python train.py --d_model=96 --head_dim=32 --d_mlp=384 --norm="layernorm" --positions="rope" --qk_norm=false --tie_embeddings=false --init_std_o=0.0 --optimizer="adamw" --lr=0.00225 --beta1=0.95 --batch_tokens=16384
Each number is 128 + 32 x the weight over its row's rms, rounded and kept within 0 to 255. Layers, rows and columns count from 0. The size above them is the row's rms in percent of the matrix's.

# layer 6 MLP down, 96x384, rms 0.126, rows 37-72, columns 0-191
size [102 102  91 102 100  94 102  93  99 109  90  90 109 105 106  92  84  99  94  95 113 106 116 104 103 106  97 100 101 103  97  91  99 107 107 104]
[[136 163  86 131 175 124 107 134 155 133 126 193  83 128 161 145  78  81 129 126 123 106 127 124 116  88 160 106 141 142 121 146 136 125 112  73 133 139 176  95 153 122 118 116 136 121 127  90 118 114 108  67 153 124 164 215 108 113 114  83 145 155 143 121 188  67 167 108 102 160 125 100 168 116  62 126  51 165  65 122 156 145 122  61 120  98 119 168  94 144 121 126 138 173 143 129 121 160 162 120  80 171 136 110 119 108  86 190 123 120 140 160 159  92 146 128 164 153 124 140  80  85 159 154 138 122 193 152  38  87 101 165  80 103 117  89 153 218 159 114 116 113 149 165 130 145 193 125 120 111 106 124  99  90  72 155  76 106 129  98 123 102 159  87  77  96 105 127 119 161  99 117  86 165 224 109 126 143 173 137 145 127 151 134 104 139 102 142 120 119 159 171]
 [129 148 162 136 165 113 132 115 202 112  86 160  86  80 134 133 182 102 114 104  92 173 110  80 150  73 149 135 151 128 158  70 124 123 104 163 171 168 110 129 134  70 134 111 155 103  50 150 103 117  47 160 105 103 115 139 121 129 128 190 130 154 139 175  98 122 166 126 169 150 151 150 136 124 130 116 132 111 131 100 163  85 143 114 152 147 151  90 147 159 114 132 221 208 124 102 107  57 140 116 113 143 150 125 179 126 132 172 123 149 127 132  90 162 154 114 131 143 159 120 138 107 197  62 104 161 139 146 154 147  76 104 104 130 123 122 124  94 137 154 167 121 156  83 121 186 141 113 130 134 149 124 129 108 137 157 105 128 150 118 138 112 105 161  54 134 150  94 139 133  97 168 147  71 110 143 121  81 119 111 155  81 129 139 118 114 150 164 161 137 171 176]
 [161 115 137 164 135 102 142 120 173 143 138 140 131 112 112 150  74 130  85 147  97 148  85  94 155 148 143 154 157 155 175 140 153 114 145 146 125  84 121 146 136 133  99 136 106 146 117 104 158 106 110 106 167 211 137 178 135 137 157 101 130 113 147 141 200 147 203 142  99  95 130 129 172 125 184 134 148 123 130 117 158  56 124 134 146  94 100  98 100 130 141 206 176 160 132  93 165 136 184 161 131 149 165 161  66 129 159 128 102 164 132 112 165 163 222  86  83  99 126 141 156 144 166 149 123 103  59 178 116 135 143  83 137 151  73 145  65 139  79 123 124 144 115 154 138 112 191 131  74 116  45 104 148 142  81 119 135 104 192 138 146 130 102 125 127 131 152 151 142 102 163 106 128 166 179 149 159 130 133 135 112  49 132 205 129  83 121 215 129  59 114 136]
 [140 131 125 106  98 149 164 187 125  97 145 178 178 129 102 154 126 123 164 127 170 167 148 128 149 169 130 174 147  75 171 162 123 137 131  78 178 153 123 185  97 123 125 210 107 108 110 113 184 150 125 177 157 154 125 179 146  90  80 131 123  88 187 138  63 156 111 200 116 132 155 134 139 117 101 141  60 117 168 148 147 136 152 195 143 135 125 165 103 129 138 110  81  71 171  97 139 163 139 121 129 130 110  94 125 145 115 126 129 183 123 144 150 127 171 136 142 138 105 139 182 169 141 170 109 128 170 102 120 136 153 115 130 128 123 135 148 139 108 130 159 143  58 179 172 143 150  82 148  89 139 144  82 204 164 106 177 127 131  63 184 100 162 111 116  99 132  74 117 158 138 105 115 129 167 110 151 102 106 171 119 119 152  98 174 166 115  83 111 147 142 141]
 [156 168 177 146 111 147  85 131 175 108 146 110  69 161  92 121 172 186 112  91 191 228 119  97 115 103 127 128 119 130  11 166 107 154 146 174 104 120 182 117  85  57 183 168 143  98 149 177 129 151 104 169 159  78 128 116 108 174 111 107  56 159 103  68 129 194 109 111  89 106  85 132  74 116 186 149  64  71 114 149 148 105 177 148 128 167 124  96 143 113 209 118 128 117 137 145 137 212 178  96 178 156 154 140 131 103 131  83 171 130 160 135 103 114 168 153 153 116 142  89 118 104 143  97 145 125 124 131 119 109 129 108 107 120 146 174 124 128 110 116 109  87 103 137 101  73 123 141 125 142 148 172 110 125 147 114 103 114 107 124 155 133 154 132 106 162  98 142 148  97 150 130 125 161 131  53 111 139 177 117 143 175 154 106 126 187  87 107 129  90 191 169]
 [129 147 255 121 124 109 109 140 118 127 153 128 114 101 116 116 146 105 110 168 183 137 137 116 175  60 119 125 111 101 144 141 127 114 143 114 154 135 111 139 164  78 170 130 172 137 169 193 172 101 120 142 159 101 112 118 152 107 169 143 124 118 123 107 115 114 174  95  77 125  94 146 126 129  78 135 138 112 132 157 118 134  97 183 126 125  97 130 168 173 116 141 103 155 126 144  80  79 174  82 103 124 145 137  66 122 128 138 155 150 134 176 101 146 187 112 156 115 176 144  26  72 165 153 151 146 135 133 112 157 105 118 101 163 184 116 152 116  94 124 154 124 138  88  83 136 107 153 117 178 100 120 138 134 175  97 104 108 160 117  67 174 111 177 118 161 170  91 104 152 104 110 127 163  77 145 126  97 183 131 167 125 140 149 114 148 159 165 122 154 136 141]
 [138 124 152 125 134 164 124 166  82  97 111 137 167 140 116 148 122 165 180 142  78 210 136 100 150 117 169 170 102 177 165 159 121  91 156  46  77 107 113 153  89  60 159 132 161 152  80 172 172 135 129 156 144 146 145 161 165 146 172  95 126  84 131 163 117 181 112 123 170 147 134 107 234 166 136 109 198 103 157 134 151 121  94 178 175  90 106 168 136 108 101 114 166 142 122 129 171 103 149 129 150 141 129 136  64 139 167 103 133 152 128  82  84 109 125 139 155  48 117  61  88 117 125 143 122 188 154 144 138 146 137 134 135 127 143 158  83 117 152 125 168 178 151 100 130  88 175 128 128 135 127 139 134 145 146 154  94 164 112 117 174 144 139 127 143 196 160  83 128 141 132 130 220 133 139 146 154  73 106 125 132 128 181  93 134 100 162 107 174 206 117 107]
 [147 151 129  62  71  48 157  77 185 112 152 133  91 128 154  99 109  85 194 141 115  54  60 147 105 120 134  58 175 152 166 115 150 120  60 115  78 115 131 187 148  79 102 111 105 123  99  79 127 160  72 145  86 126  98  99 167 101 127 120 105 135  94 112 116 143 174 145  76 115 151  97 174 100  97  87  90 147 126 118 109 157 189 111  99 106 156 133 138 140 166  93 174 124 129 167  94 129 196 138 121  85 133 140  75 109 117 149 102 160 158 116 166 119  85 129 139 108 125 138  92 118  82 102 168 119  93 213 146  71  88 118 152 149 154 104 124 101 109 125 103  71 151 145  91 147 117 117  88  99 112  95 124  69  79 167 138 161 112 135 113 142 142 124  72 149 144 187 110 162 147 152 105 152 124 166 135 118 142 128 117 136  50 153 151  95 150  27 138 147 135 100]
 [151 162 162  66  90 115 136 162 168 155 149 126 121 124 137  91 124 147 121 107  62  92 136 152 148  95  89 156 123 151  91 113 104 114 149 109  97 155 113 139 204 165 115 108 154 107 110 107 100 115 149 101 108  81 175 116  54 158 136 151 107 155 104  93 101 151 173 100 162 152 122 207 126 105 176 129 123 142 167  86  89 133 131 148 120 129 165 113 104 131 149  87 159  78 148 145 141  79 109 109 141  92  80  89 164  90 105 154 133 103 168 120 126 149 142 143 101 148 160 115 100  95 103 131 122 137 187 145 116 163 102 168 166 109 124 100 110 145 129 148 134 113 163  26 146  84 199 166 129 171 158 160  69 106 121 103 112 119 255 100 110 149 129 167  93 129 126 121 159 138 158 127 120  90 205 105 193 101 112 153 174 136 140 131  93 144 160 142  98 131 105 141]
 [153 113 183 150 141  63 122 155 107 136 108 103  61 136 154  64 162  58 111  78 246 199 132 166 151 130  99 102 153  85 123 100 130 108  22 141 154 113 141 130 119 134 191 110 115 145 178 148 160 207 122 140 149 131  57 132  98  79 103 107 135 168 159 173 124 161 167 169 166 111 143 110 168 105  93 135 110 109 133 107 127 106  85  88  78  87 107 128 100  84  94 103 188 187 136 106  59 105 103  65 154  87 146 109  83 103 179 160 125 120 107 104 151  87 198 111 137 123 105 149 144 126  66  98 114 113 142 137 103 128 111  94 122  95 126  98 123 156  70 120 159 130 194 160 132  69 111 123 104 151  83 150 104 142 137 134  76 166 177 141 155  90 129 158 112 126 161  83 104 195 137 139 118 114 145 136  99  44 110 139 147  92 129  82 146  88 127 152 123 141 147 152]
 [104 119 119 138 152 116 167 132 127  77 107 115 114 103  94  74 148 113 174 171 107 152 121  67  95  93 156  92 124 149 131 154 115  86 193 105 107 199 140 156 160  84  96 115 181 156 129 162  94 178  89 122 171 163  97 101 111 166 152 120 125 117 138  89  96 117 142  55  85 127 132 158 140 121 204  88 109 149 111  92  97  32 157 109  90 133  98 121  82 139 164  93 147 134 104 150 119  94 102 135 147 155 108 125 112 134 162 107 125 153 122  90  89 132  22 161 143 140 140 135 117 131 115  89 131 124  72 109 159  73 151 174 142 171 127 115 204 126 169 173 156 118  89  90 160 142 166 141 165 137 106 168 142 106 125 132  90 146  68  79 177 149 169  65 168 126 163 115 115 141 109 117 100 115 147  82 102 137  71  92 114 195 180  87 128  92  91 111 160 111 150 137]
 [ 93  87  70  25 112 103 126 157 155 168 116 140 151 177 124 142 143  81 167 119 106  73  99  84 140 117 106 122 104 172 129 158 132 177 144 121 167 120 160 127 112 133  99 106 113  76 152 103 123  80 137 123 152 141 139 146  67  85 205 104 144 127 132 123 138 133 179 140 152 107 128 121 100 155 138 117 123  89 135 161 153 137 114 100  93 155 149 107  69 113 137 165  74  96 149 127 162 135  78 116 149 128 130 137 143 103 152 110 130  95 175 113 141 109 120 104 155 114 100 134 204 102  89 153 137 168 161 153  80  85 129 150 141 105 151 157 143 117 187 115 140 114  61 106  78 115  88 117 117 159 152 167  58 155 144 142 120 170 105 113 120  89 150  89 115 136 105 144 177  67 134 117 132 133 184 147 137 115 209 140 131 104 176 133  80 139 124 162 161 117 148 151]
 [142 133 187  56 120 121 141 132 141 139 132  81  93 101 131 122 114 115 100 143 169 109 128 245 105 105 144 136  71 134 133 153 148 177 105 150 128 123 126 147 117 170  86 161  82 114 118 124  85 122 139 152 203 146 119 166 124  89  95 112  97  95 149 117 117 169 112 148 115 154 123  83  66 136 124 137 113 158 179 166 117 122 103 137 190 121 107 120 105 154 116 137  98 190 154 108 145 147 116 134 183 133 141  99 139 168 143 118 100  97 173 101 121 156  82 114 170  96 158  80 166 124  91 117 153 127  97 102 157 154 132 110 148  59 139 144 140  69 156 163 104 134  88 176 132  90  95 104 101 111 104 117  98 197 102 144 124 125  52 108 144 146 100  89 125 118 134  74 122 144 142 176 129 195 125 125  98 152 124 105 141 154 149 132 124 140  82 157 168 160 113 121]
 [147 132 175  64 138 131  83 138 180 134 154 129 132 100 143 161 123  65 119 106 116  65 103 120 164 148  96 153 136 149 176 133 139 125 134 120 113 113 186 165 105 111  90 121 149 167 133 102 134 160  77 131 138 125  74 104 102  82 134  95 154 137 155 176 106 124 152 160 131 174 131 151 143  97  89 140 192 157 128 164 153 117  90 147 167 149 120  99 124 126 103  44  26 155 144 119 130 174  98 183 187 115 167 116 147 101 172 126 123 168 136 100 184 129 144 131  84 139 107 108  81 109 137 107 152 136  75 126 176 125 130 165  71 184 114 136 116  66 127 131 120 119  67 137 110 100 101 159 125 117 200 123 146  98  85 133 106 109 113 131 114 128 157 196 167 128 142 184  87 127 200 162 152 135  61 113 115  78 142 166 143 124 109  32 128 108 117  99 123 123 170 127]
 [128 153  70  81 105 115 141 106 189 124 113 131 142  59 133 121 113 172 134 156 123 166 119  93 100  75 107 188 132 120 123  84 164  96 140 194  86  94 147 216 126 128 147 122 119 100 126 103 172  93 146 138 118  97  96 132 129  91 115 130 161 157 117 120 222  73 123  44 102 135 197 137 143  76 207 104 179 142  63 109 136 152 133 148 116 184  67 102 138  77 197 139 194 122 176 115 159 131 179 158 100 114 166 166 136 144 127  81 173 168  93 155 144 139 130 118 142 100 184 120 125 150 168 142 133 148 103 136 157 121 172 117 134  77 115 110 151 125 128 133  72 144 151 121 106 141 103 121 157 116 132 117 125 147  62 191 103 141 119 181  66 172 144  79 132  97  84 110  92  68  88 109 191  97 141 123 152 186 135 109 123 114 119 144  93 128 156 137 160 125 169 102]
 [116 142 134 140 115 157 144 122  81 117 165 106 157 149 108 131 167 156 105 150  86 114 148 130 170 154 130 172 100 109 130 188 115 131 109 117 111 135 123  74  95 117 108 106 178 146 139 128  94 129 197 112 131 133 135  64 181 136 222 107 181 119 144 157  35 172 131 112 168 132 119 122  53 110 158 158 164 201 148 126 123 117 101 182 192  97 131 125  98 152 194 135  97 137 132 196 119 110 107 188 114 172 124 111 121 172  88 156 166 145 158 113 129 137 110 183 143  90 179  85 135 136 135 127 141 103 104 148 125  87 140 161 146 106 113 129 143  86 162 133 117 226 128 153 142 140 142 143 197 184 106 121 136 130 122 125 111 136 155 128 195 114  74  99 141  78  95 122 115  68 129 147 126  94  64  99 145 154  80 129 117  95 176  98 149 125 112 147  90 120 163  92]
 [120 153  86 228  83 137 102 115 122 155 133 129 140 138  78 158 118  80 123 104 104  83  85 119 157 168 127 180 126 126  73 138  94 193 140  91 118  88 123  96 121  47 128 147 109 171 173 153 180  98 102 117 141 133 116 121  96 131 120 122 115  94 155 124 102  74 140 160 133 157 115 102 174  60 156  66 124 140 151 160 168 146 119 100 124  88 165 143 106  63  72 233 150 124 124  86 157 140 112  93 138 149  64 110 132  96 102 143 133 151 144 122 129 135  62  90 125  85 141 159 255  87 149 114 107  83 164 134 120 137 159 118 128 143 104 145  99 125 115 110 156 149 132 115 106 153 163 146 151  82 125  99 117 208  96 138 159 150 179 178  64 126 125 105 125 137 163 189 121 204 137 151 173  89 158 155 149 120 125 100 109  99 163 105 103 131 172 121  97 132 150  88]
 [125 148 125  72 144 126 105 127 111 132 155 167 125  89  71 108 160  77 109 142 130 131 145 122  73  62 121 147 132 145 156 124 119 119 146  85 143 124  96 133  90 101 130 112 129 197 138  85 147 127 140 181  99 120  56 115  75 142 143 157 126 135 121 171 141 168 141 106 127  68 177 117 135 140  93 129 140 100 194 160 190 134 170 138 132  78  79 138 128 117 150 122 157 150  74 123 129 110 111  98 118 119  56 170 143 155 112 205 121 129 113 149 164 152 147 142 145 176 127 201 115 135 104 114  97 122  87  90 177  71 123 131 116 133 190 133 166 145  80 127  94 116 133 166  86 135 103 122 107 106 121 101 114 114 147 121 157 172 125 151 138  92 161 177 170 126 151 172 180 141 104 153 162  85  99 158 112 131  69  87 123 128 133 151 121  64 186 175  99 146 140 167]
 [181 148 109 124  97 108 132 117 142 140 109 136 114 124 119 128  97 128 137  96  45 105 109 123 135  85 103 120 138  84 156 154  94 198 113 156 100 106 123 102 123 166 139 161 124 150 134 137  93 213 145  65 145 130 142 143  93 133 141 129 170  93  98 104 169 155  92  93  90 121 145 139 137 120  87 150 160 145 111 118  95 162  71 170 149 129 158 131 106 101 105 123 176 193 120 151 160 170 135 128 106 149 143 106 129 136 102 151 180 131  67 140 155 160 112 158  90 106  92 142 144 114 148 167 150 190 126 114 122 128  79 162 129 119  51 122  77  99 147 182 114 198 158 121 110 178 101 181 169 142 174 166 126  59  56 119 130 130  85 181 128 124 132 125 106 182 117 102  76  58  98 152 147 114 145 135 115 112 159 152 175 171 160  12 136 176 139  83 129 104 146 147]
 [ 78 177 140 210 151 173 110 156 134 116 119 165 162 128 141 171 150 131 160 122 140 107 196  87 133 166 138 164 132 148 169 183 131 132 123 167 154 106 197 124 149  97 129  97 100  82 192 145 193 117 186 116  76 156 223 153 142 166 123 165 106 147 175 133 106 104 137 130 147 171 141 114 132 160 159 138 113 139 103  95 125 131 166 157 113 132 140 115 141  84  99 116 168  85 115 177  51  71 172 104 127 162 170 143 160 161 125 114 187 144 113 142  99 119 149 110 112 124  77 143  95  59 142 122 129 147 196 146 125 148 132  98  91 111 137 124 116 118 130 130 108 139  49 180  96 163 122 153 138 125  93 113 162  89 104 119 137  96 136 142 113  79 155 158 155 127 135 174 143 218 132 133 112 101 173 122 163  59  99 148 129  76 128 208  61 126 184 115 143 131 148 152]
 [133 102 165  38 133  92 189  94 143  99 177 136 119 138 159 124 108 133  73  91 120 130 130  84  73 133 132  89 134 172  74 132 101  68 123 190 165 167 130 144 145 116  78 104 133  88 107 174 120 135 175 135 104 112 120  94 130  93 110 161 130 134 126 176  93  53 190 112 176 137  52 174 107 138  69 147 121 103 130  95 103  88 113 128 108 117 119 134 128  88 142  99 166 103 154 147 150  72 115 140 171 104 110 152 123 149 108 196 201 133  92  72  77  93 128  73 117  89 129 119  96 132  96 133  95 147 122 121 105 116 133 113 120 164 148 142 112 121 183 128 159  54 107  84 163 140 110 179 158 143 118  55  90 159 160 161 142 139 112 113 115 131 106 101 159  56 109 151 141 199  86 125 113  98 105 139 114 136 116 141 144 147 172 116 110 160 175 102  92 106 127 162]
 [ 24 103 158  63 119 130 105 128 153 155 131 137 148 105 150 157 125  87 125 150 122 160 104 129 119 115 162 116 148 119 147  93 132 181 146  98 174 132 133 175 118 152 120  71  88  61 177  82 171 159 208 191  69 139  60 114  81  70 167 154 123 196 110 130 110  75 129 100 113  86 126 115 185 100 151 131 152 145 137  99 116 104  97  95 127 150 138 108 173 128 119 171 135 114 138 119 124 160 113  74 193 152 163 117 144  86 135  76 168 108  69 114 158 107 133 126 122 161 152 105  69  68 124 121 120 134 144  69 117 129 144 117 128 137  88 131  92 132 138  98 149  93 115  73 111 169 109 167 133 126  87  95 142 120 128 128 146 112 199 124  78 137 129 191 183  75 166 101  94 152 142 146  55 117  74 165 124  86 153 142 176  92  58 106 149 157 168 147 146 144 123 119]
 [105 107 123 201 109 125 164 176 125 127 153 115 136 100 111  88  95 103 170 100 137 176 133  92 166 125 178 154 147 130 138 100 105 112  85 147  97 133 151  59 114 118 157 141  90  75 190 148 120  66 103 157 103 154 144 129 114 154 141 117 100 132 117 105 236  98 190 172 115 134 124  77  97 116 112 115 101  82 111 153 131 121 145 175  93  88 150  88 209 142 159  86 142  86  27 114 101 144 132 143 165 149 139 173 122 175  75 100 123 150 166  84 123  99  67  89 124 125 114 111 157 120 152 105 155 127 130 113  85 128 168  89 105 127 136 115 132 123 185 141 129 118 116 117 115 113 114  97 147 124 104 127 130 137 158 140 102 150  79 161 115  99 118  77 162 144  86 108 125 142 104  94 213 201 117 145 137 163 147 148  68 104 143 193  99 105  42 104 106 142 118 171]
 [128 172  77  66  98  71 139 133  85 105 177 107 119 130 142 148 123 126  90 141 118 111  96 124 181 154  84 157 129 120 100 131 154 165 116  81 170 153  77 116 148 107 170 115 131  72 131 134  87 134 109 117  92 120 166  76 153 157 121 128  73  77  66 162 122  76 122  70 180 133 151 117 125  79 199  92 142  97 109 153 106 163 124 152 122 122 154 102 199 127 140 133 121 104 128  87 172  84 165 126 123 127 178 128 111 164 127 102 135 139 136 126 107  71 131 149 119 109 120 140  98 169 121 125  64 127 134 131  94 125 110 129 105 177 141 137 116  42 181 137 142 137 117 101 160  12 137 148 128 124 154 135  92 110 148 129  79 117 134 119  96  96 168 150 134 173  78 118 150 162 149 115 177 158 121 135 131 141 173 113 191 122 169 108 172  91 141  56 164  94  57 119]
 [ 82 126 194  98 149 120 144 115 137  94 131 107 112 147 119  84  84 110  54 143 137 126 137 125  79  91  73 163 123 136 102 136  69 186  79  59 185 139 134 187 134  89 126 178 157 164 100  54  90 141 176 118 145 143  87  89 138  92 128  94 152  46  78 110 112 109 112 170 119  83 172 131 134 146 149 146 145 137 131 108  76 168  99 111 119 152 146 108 121 148 105 114 196  97 177 109  97 128 130 136 142 168 191 103 164 118 113  92 144 112 125 171 156 128 213 109 124  81 166 166 128 178 189 110 122 136 147 122  67 140 106 160 132 137 182  99 144  86  68  89 112 171 161 141 152  80 104 162 135 130 173 139 101 151 138 102 146  79 170 143  84 161 109 174 150 102 132 127 118 131 128  88 124  77 123 126 107  97 132 174 152 149 130 101 116 166  91 116 125 122 143 184]
 [192 140  46 109 104 129 117 168  95 131 113 143  88 104  91  89  64 184  90 148 119 142 107  65  76 124  87 151 147 119 207  98 140 139 145  65  95 111 133 156  98 122 154 128 128 150 108 109   9 138  90 149 145 117  82 128  95  59 104 153 115  99 161  90 135 171  94 130  86  77 125 102  57 163 155  87 189 192 124 153 112  99 124 119 106 125 161 135 124 103 131 141 171 136  98 120 108 202 160 185 126 110 173  92 134 119 108 122 156 108 128 115 103 137 127 150 169 185 114 171 134 135 140 144 142 137  68 127 188 123 170 110  81 150  98 137 131 207 125 115 141 154 163 163 118  93  74 112  96 146 158 128 157 115 145 156 125 151 144 161 113 122 114 152 182 101 131 151 132  80 132  83  57 158  79 111 140 112 127 115 159 132 136 122 128 116 160 168 121 137  81 118]
 [149 131  76 116 132  78 121 177  96  79  72 149 111 133 132 133 115 199  95 129 109 114 113  50 120 156 109 159 114 149 111 148 125 170  92 114 120 165 102 138 174 118  97 146  94  73 110 178 101 132 106 130 113 188  64 150 151 114 118 137 125 103  69 101 119 129 119 157  58 129  91 168 112  83  63 185 168 113 154  98 122 128 106 154 136 110 130 128 159 165 131 140 152  79 113 107 163 126 182 110 105 116 159  96 169 166 102  94 148 120 152 123 134 162  60 161 142 124 155  70 115 129  82  75 106 141  97 124 165 110 139  74 114 115 153  99 123 125 174 140 160  95  70 131 102  43 182  87 141 122 173  99 120 114 131 166 118 104   2 137 134 144  90  77 109 218 111 129 113 118 142 160 168 127 113 119  94 163 142  93  99 166 126 119 140 122 218  50 139 151 128 134]
 [146 106 168 112 140 122 123  93 119 132 140 164 129 106 109 149 102 146 126 133  62 166 228 134 110 115  98 136 106  91 157  98 106 121 137 104 145 141 182 167  98 131 106 204 130 144 125  56  93 172 126  96 136  88  84 149  64 155 107 144 177 122 156 142 126 153 151 140  86 163  87  78 111 121  99 132 113 143 159 100  99 129  98 126 142 176 158 140  54 138 149  76 123 193 137 105 156 121 102  99 137 167 157 114 127  92 119 132 151 110 118 165 162 175 141 162  82 141 151 133 122 136 209 155 155 179  73 117 158 138 133 135 111 111 130 108 159 136 111  86 149 138 117 136 139  82 142 149  86 156 116 120 149 127  67 127 174  95 147 183 199 165 127  85 130 105 172  83 121  15 166 109 129 136 184 173 150  92 195 141 142 128 108 135 156 136 117 159 107 201 135 113]
 [106 192 149 129 175 115 111 138 110  97  96 109 126 108  94 107 143 108  98 114 166  54 116 176 108 104  98 107 189 146 127 172 119 121 120 119 123 149 160 115  64 190  81  93 115  83 144  84  92 173 138 132 149 134 129 163 141 112  94 128 108  70  83 101  84 146  77 112 131 106 144 126 114 118 200 121  85  97 159 107 109 134 113  59  98 221 126 115 108 140 106 113 117 141 169 117 138 123  88 125 103 170 129 145 114  52 109 109 165  85 159  82 166 172 165 166 132 133 104 180 160 106  67 142  98  81 139 105 153  68 147 165 114 123 122 127 162  94 112  80  80 104 126 147  78 168 147 134 132 137 131  89 127 117 111 108 126 129 143 104 141 157 137 153 143 133 180 146 177  96 153 164  60  95 123  69  94 127  93  89  99 142 122 130  95 124 137 136 121 129 127  87]
 [100 132 166 166 144  95  99 111  64 132 117  84 145 127 122  84 126 164 150 176 101 162 122 161 138 102 111 174 116 158 191 118 137 145  88 123 141 144 106 133 115 133 116 175  95 159 140 149 119 132 199 176 143 129 150 185 174 121 102 155  95 239 120 136 112  58  62 161 136 165 180 151 151 152 164 130 148 152 148 126 145 132 113 118 115  97 103 148 165 141  77 137 146 158 111 137 136 165 126 129 153 109  86 110  60 137 107 116 118 176  98 142 122 102 121 154 158 151 136  87  63 120 154 154 165 113 169 150  99 121 134 125 149 150  87  82 156 118 115 130 156 181 144 211 111 116 157 154 150 118 133 133 153 106 113 123  99 136  76 100  17  95 110 183 137 186 143 133  83 130 100 191 155 120 116  76 174 119  99 154 139  88 104 173 147 173  84 122 177 106  44  89]
 [106  99  89 159 169 154  89 206 148 159 112  34 164 124 173 123 149 129 142 120 141 126 135  67 128 148 144 115 132 131 160 133 136 182 150 175  89 142 137 137 163 171 141 117 135 136 150  69 160 143 109 122 127 110 164  95 134 101 114 144 129 112 111 122 182 121 111  92 171 205 156 105 140  92 167 146 149  96  90 147 122 176 117 120 124 193 128 156 189 124 109 160 113 121 129 118 153 121 172 210  84 146 177  89 136 156  75 140 133  97 132 103 178 154  43 150 110 159  97 143 112 174 122 153 128 141 148 158 132 153 184 101 153 131 151 128 122  99 131  77 119  62 138 142 166  51 193 125 128  91  98 115 144 133 145 114 147 123 130 112 125  91  84 154 118 176 107 167 130 119 163 118 131 134 142 148  83 150 128 171 148 145  98 153 139 118  60  82 224 167 128 128]
 [106 107 141 173 131 104  98 111 112 138 167 136 126 155 160 161  82 106 179  82  73 196 179 118 110 153 106  90 111 111 139 114  95 136  93 117 127 109 131 137 131  86 144 160 135 159 119 139  98 191 108 153  81 155 142 114 119 158 185 140 134 150 147 163 119 124 107 110  80 162 160 165 162 150 123 160 137 200  94  78  86 179 139 168 137 136 118 139 127 105 211 133 183 148 172 134  98 118 144 137 130 105 133 117 157 157 120  73 128 104 124 195 204 199  78 156  89 130 108 136  79 148  90 113  84 183 167 228 141 151 146 168 128 123  45 142 120 135  91 141 171 106 177 182 168 182 151  99 127 131 140  78 137 121  55  75 129 129  62 211 151 144 158  96 170 153 130 149 122 122 110 106  72 148 107 147 173 151 110 165 116 140 107 120 149 111 168  89 184 174  74 105]
 [107  71 115  63 137 135 154 149 147  81  86 163 188 124  86 110 138 121  98 103 109 151 113 113 120 104  98 121 155 131 190 107 118 106 120 133  97 106 101  91 159  96 122 116  97  98 148 108 163  99 100  72 142 119 136 177 135  76  99 137 169 169 129 141  67 123 135 108 141 118 112 173 110 166 167 176 189  99 151  89 105 119 111  93 133 126 136 130  97 144 133 139  61 140  99 111 148 159 120  77 184 119 213 155  92 121  94 112  83  97 139  95 109 112 221 107 149 123 126 133 128 135  50 120 107  74 111 101 126 177 117 125 138 100 120 105 150 156 114  88 149 163 116 118 130 190 141 145 128 138 136 158 107 170 111 124 122 135 137 148 133 104 118  62  77  83 165 129 128 129  98 129 104 124 110 152 148 101 147 128 109 122 133 177 113 104 151 193 105 141 125 157]
 [141 151 210 137 135  98 134  46 174  89 138 119 117  76 157 145 141 107 100 127 162 125 127 126  85 137 198 100 111 127  97 108 136 147  94 141  66 125 126 106 149 128 108 137 141 101 150 154 186 146 132 130  97 133 101 147 117 163 125 111  68  85 155 122 178 158 171 118 136 145 135  97 104 150 149  86 117 148 166  93 197  94 125  87 106 146 136 149 108 124 190 138 149 115 152  98 108 160 160 110 102 144 110 139 125 121 125 146 111 144 113 152  70  75 129  86 163 137 160  63  59  95  82 123 112 149 100 153 103 119  77 121 137  65 130 123 106 155 142 125  66 155 128 149 144 210  67 187 142 116 158 119 156 102 123 151 191 118 101 116 114  89 164  70 112  74 150 110  92 187 125 123 149  83 203  67 150  83 146 119  95 115 129 142 104 136 181 128 109 153 126 173]
 [ 94 149 106 188 212 163 145 107 107 152 118 164 157 139  63 171 102 162 152 186 135 106  78 105 129 143 138 108  79 134  79 104 143 107 143 135 156 146  82 134 103 123 188 118 137 161 162 190 142 140 139  80 139 127 177 113 102 129 182 173 158 136 111 119 168 174 113 143  82  97 121 127 171  67 153 145  55 106 165 121 140 115 188 170  97 102  66 137  98 152  95 109 195 103  69 113 120 121 158 149  59 131 177 169  92 122 151 117 106 115 106 143 102 121  63 140  96 139  48 131 174 113 157 108 126 101 104  94 142 108 124 133 141 134 164  89 121  97 146  92  81 126 163 109  86 164 120  90 166 156  78  85 132 106 185 101 172 116 165 157 174 127 141  53  89 137 131 123 165  91 118 108 162 126 103 109 133  98 107 103  69  98  55 153 124 143 117  98  97 127 125 164]
 [ 85 176  58  67 152 160 152  94 154 132 107 175 105 152 137 141 130 177 119 120 137 135  95 142  92 116  69  88  96 140 107 144 154 144 108 120 137 139 203 157 167 177  83  91 127 126 124  71 164 167 119 162  83 104 141 134 137 127  85 148 121   0  94 128  40 113 173 157 109  75 139 109 172 141 115 114  72 176 157 121 132 109 155  90 111 152 135 140 133  98 129 123  31 139 107 126 207  57 110 128 137 137 120 136 171 155 212 103 167 131 120 118 173 136  90  76 157  77 171 129 137 110 119  91  85 139 154 135  99 101 132 116 117  95  98 136 142 128 118 142 147  79 132  90 138 153 133 146 160 118 111 123 151 117 144 184  93 100 103 109 145 147 137 119 149  70 107  78 161 130 120 157 157 136 133 141 122  86 116  84 151 102 148 155 136 116  90 101 103 125 150 127]]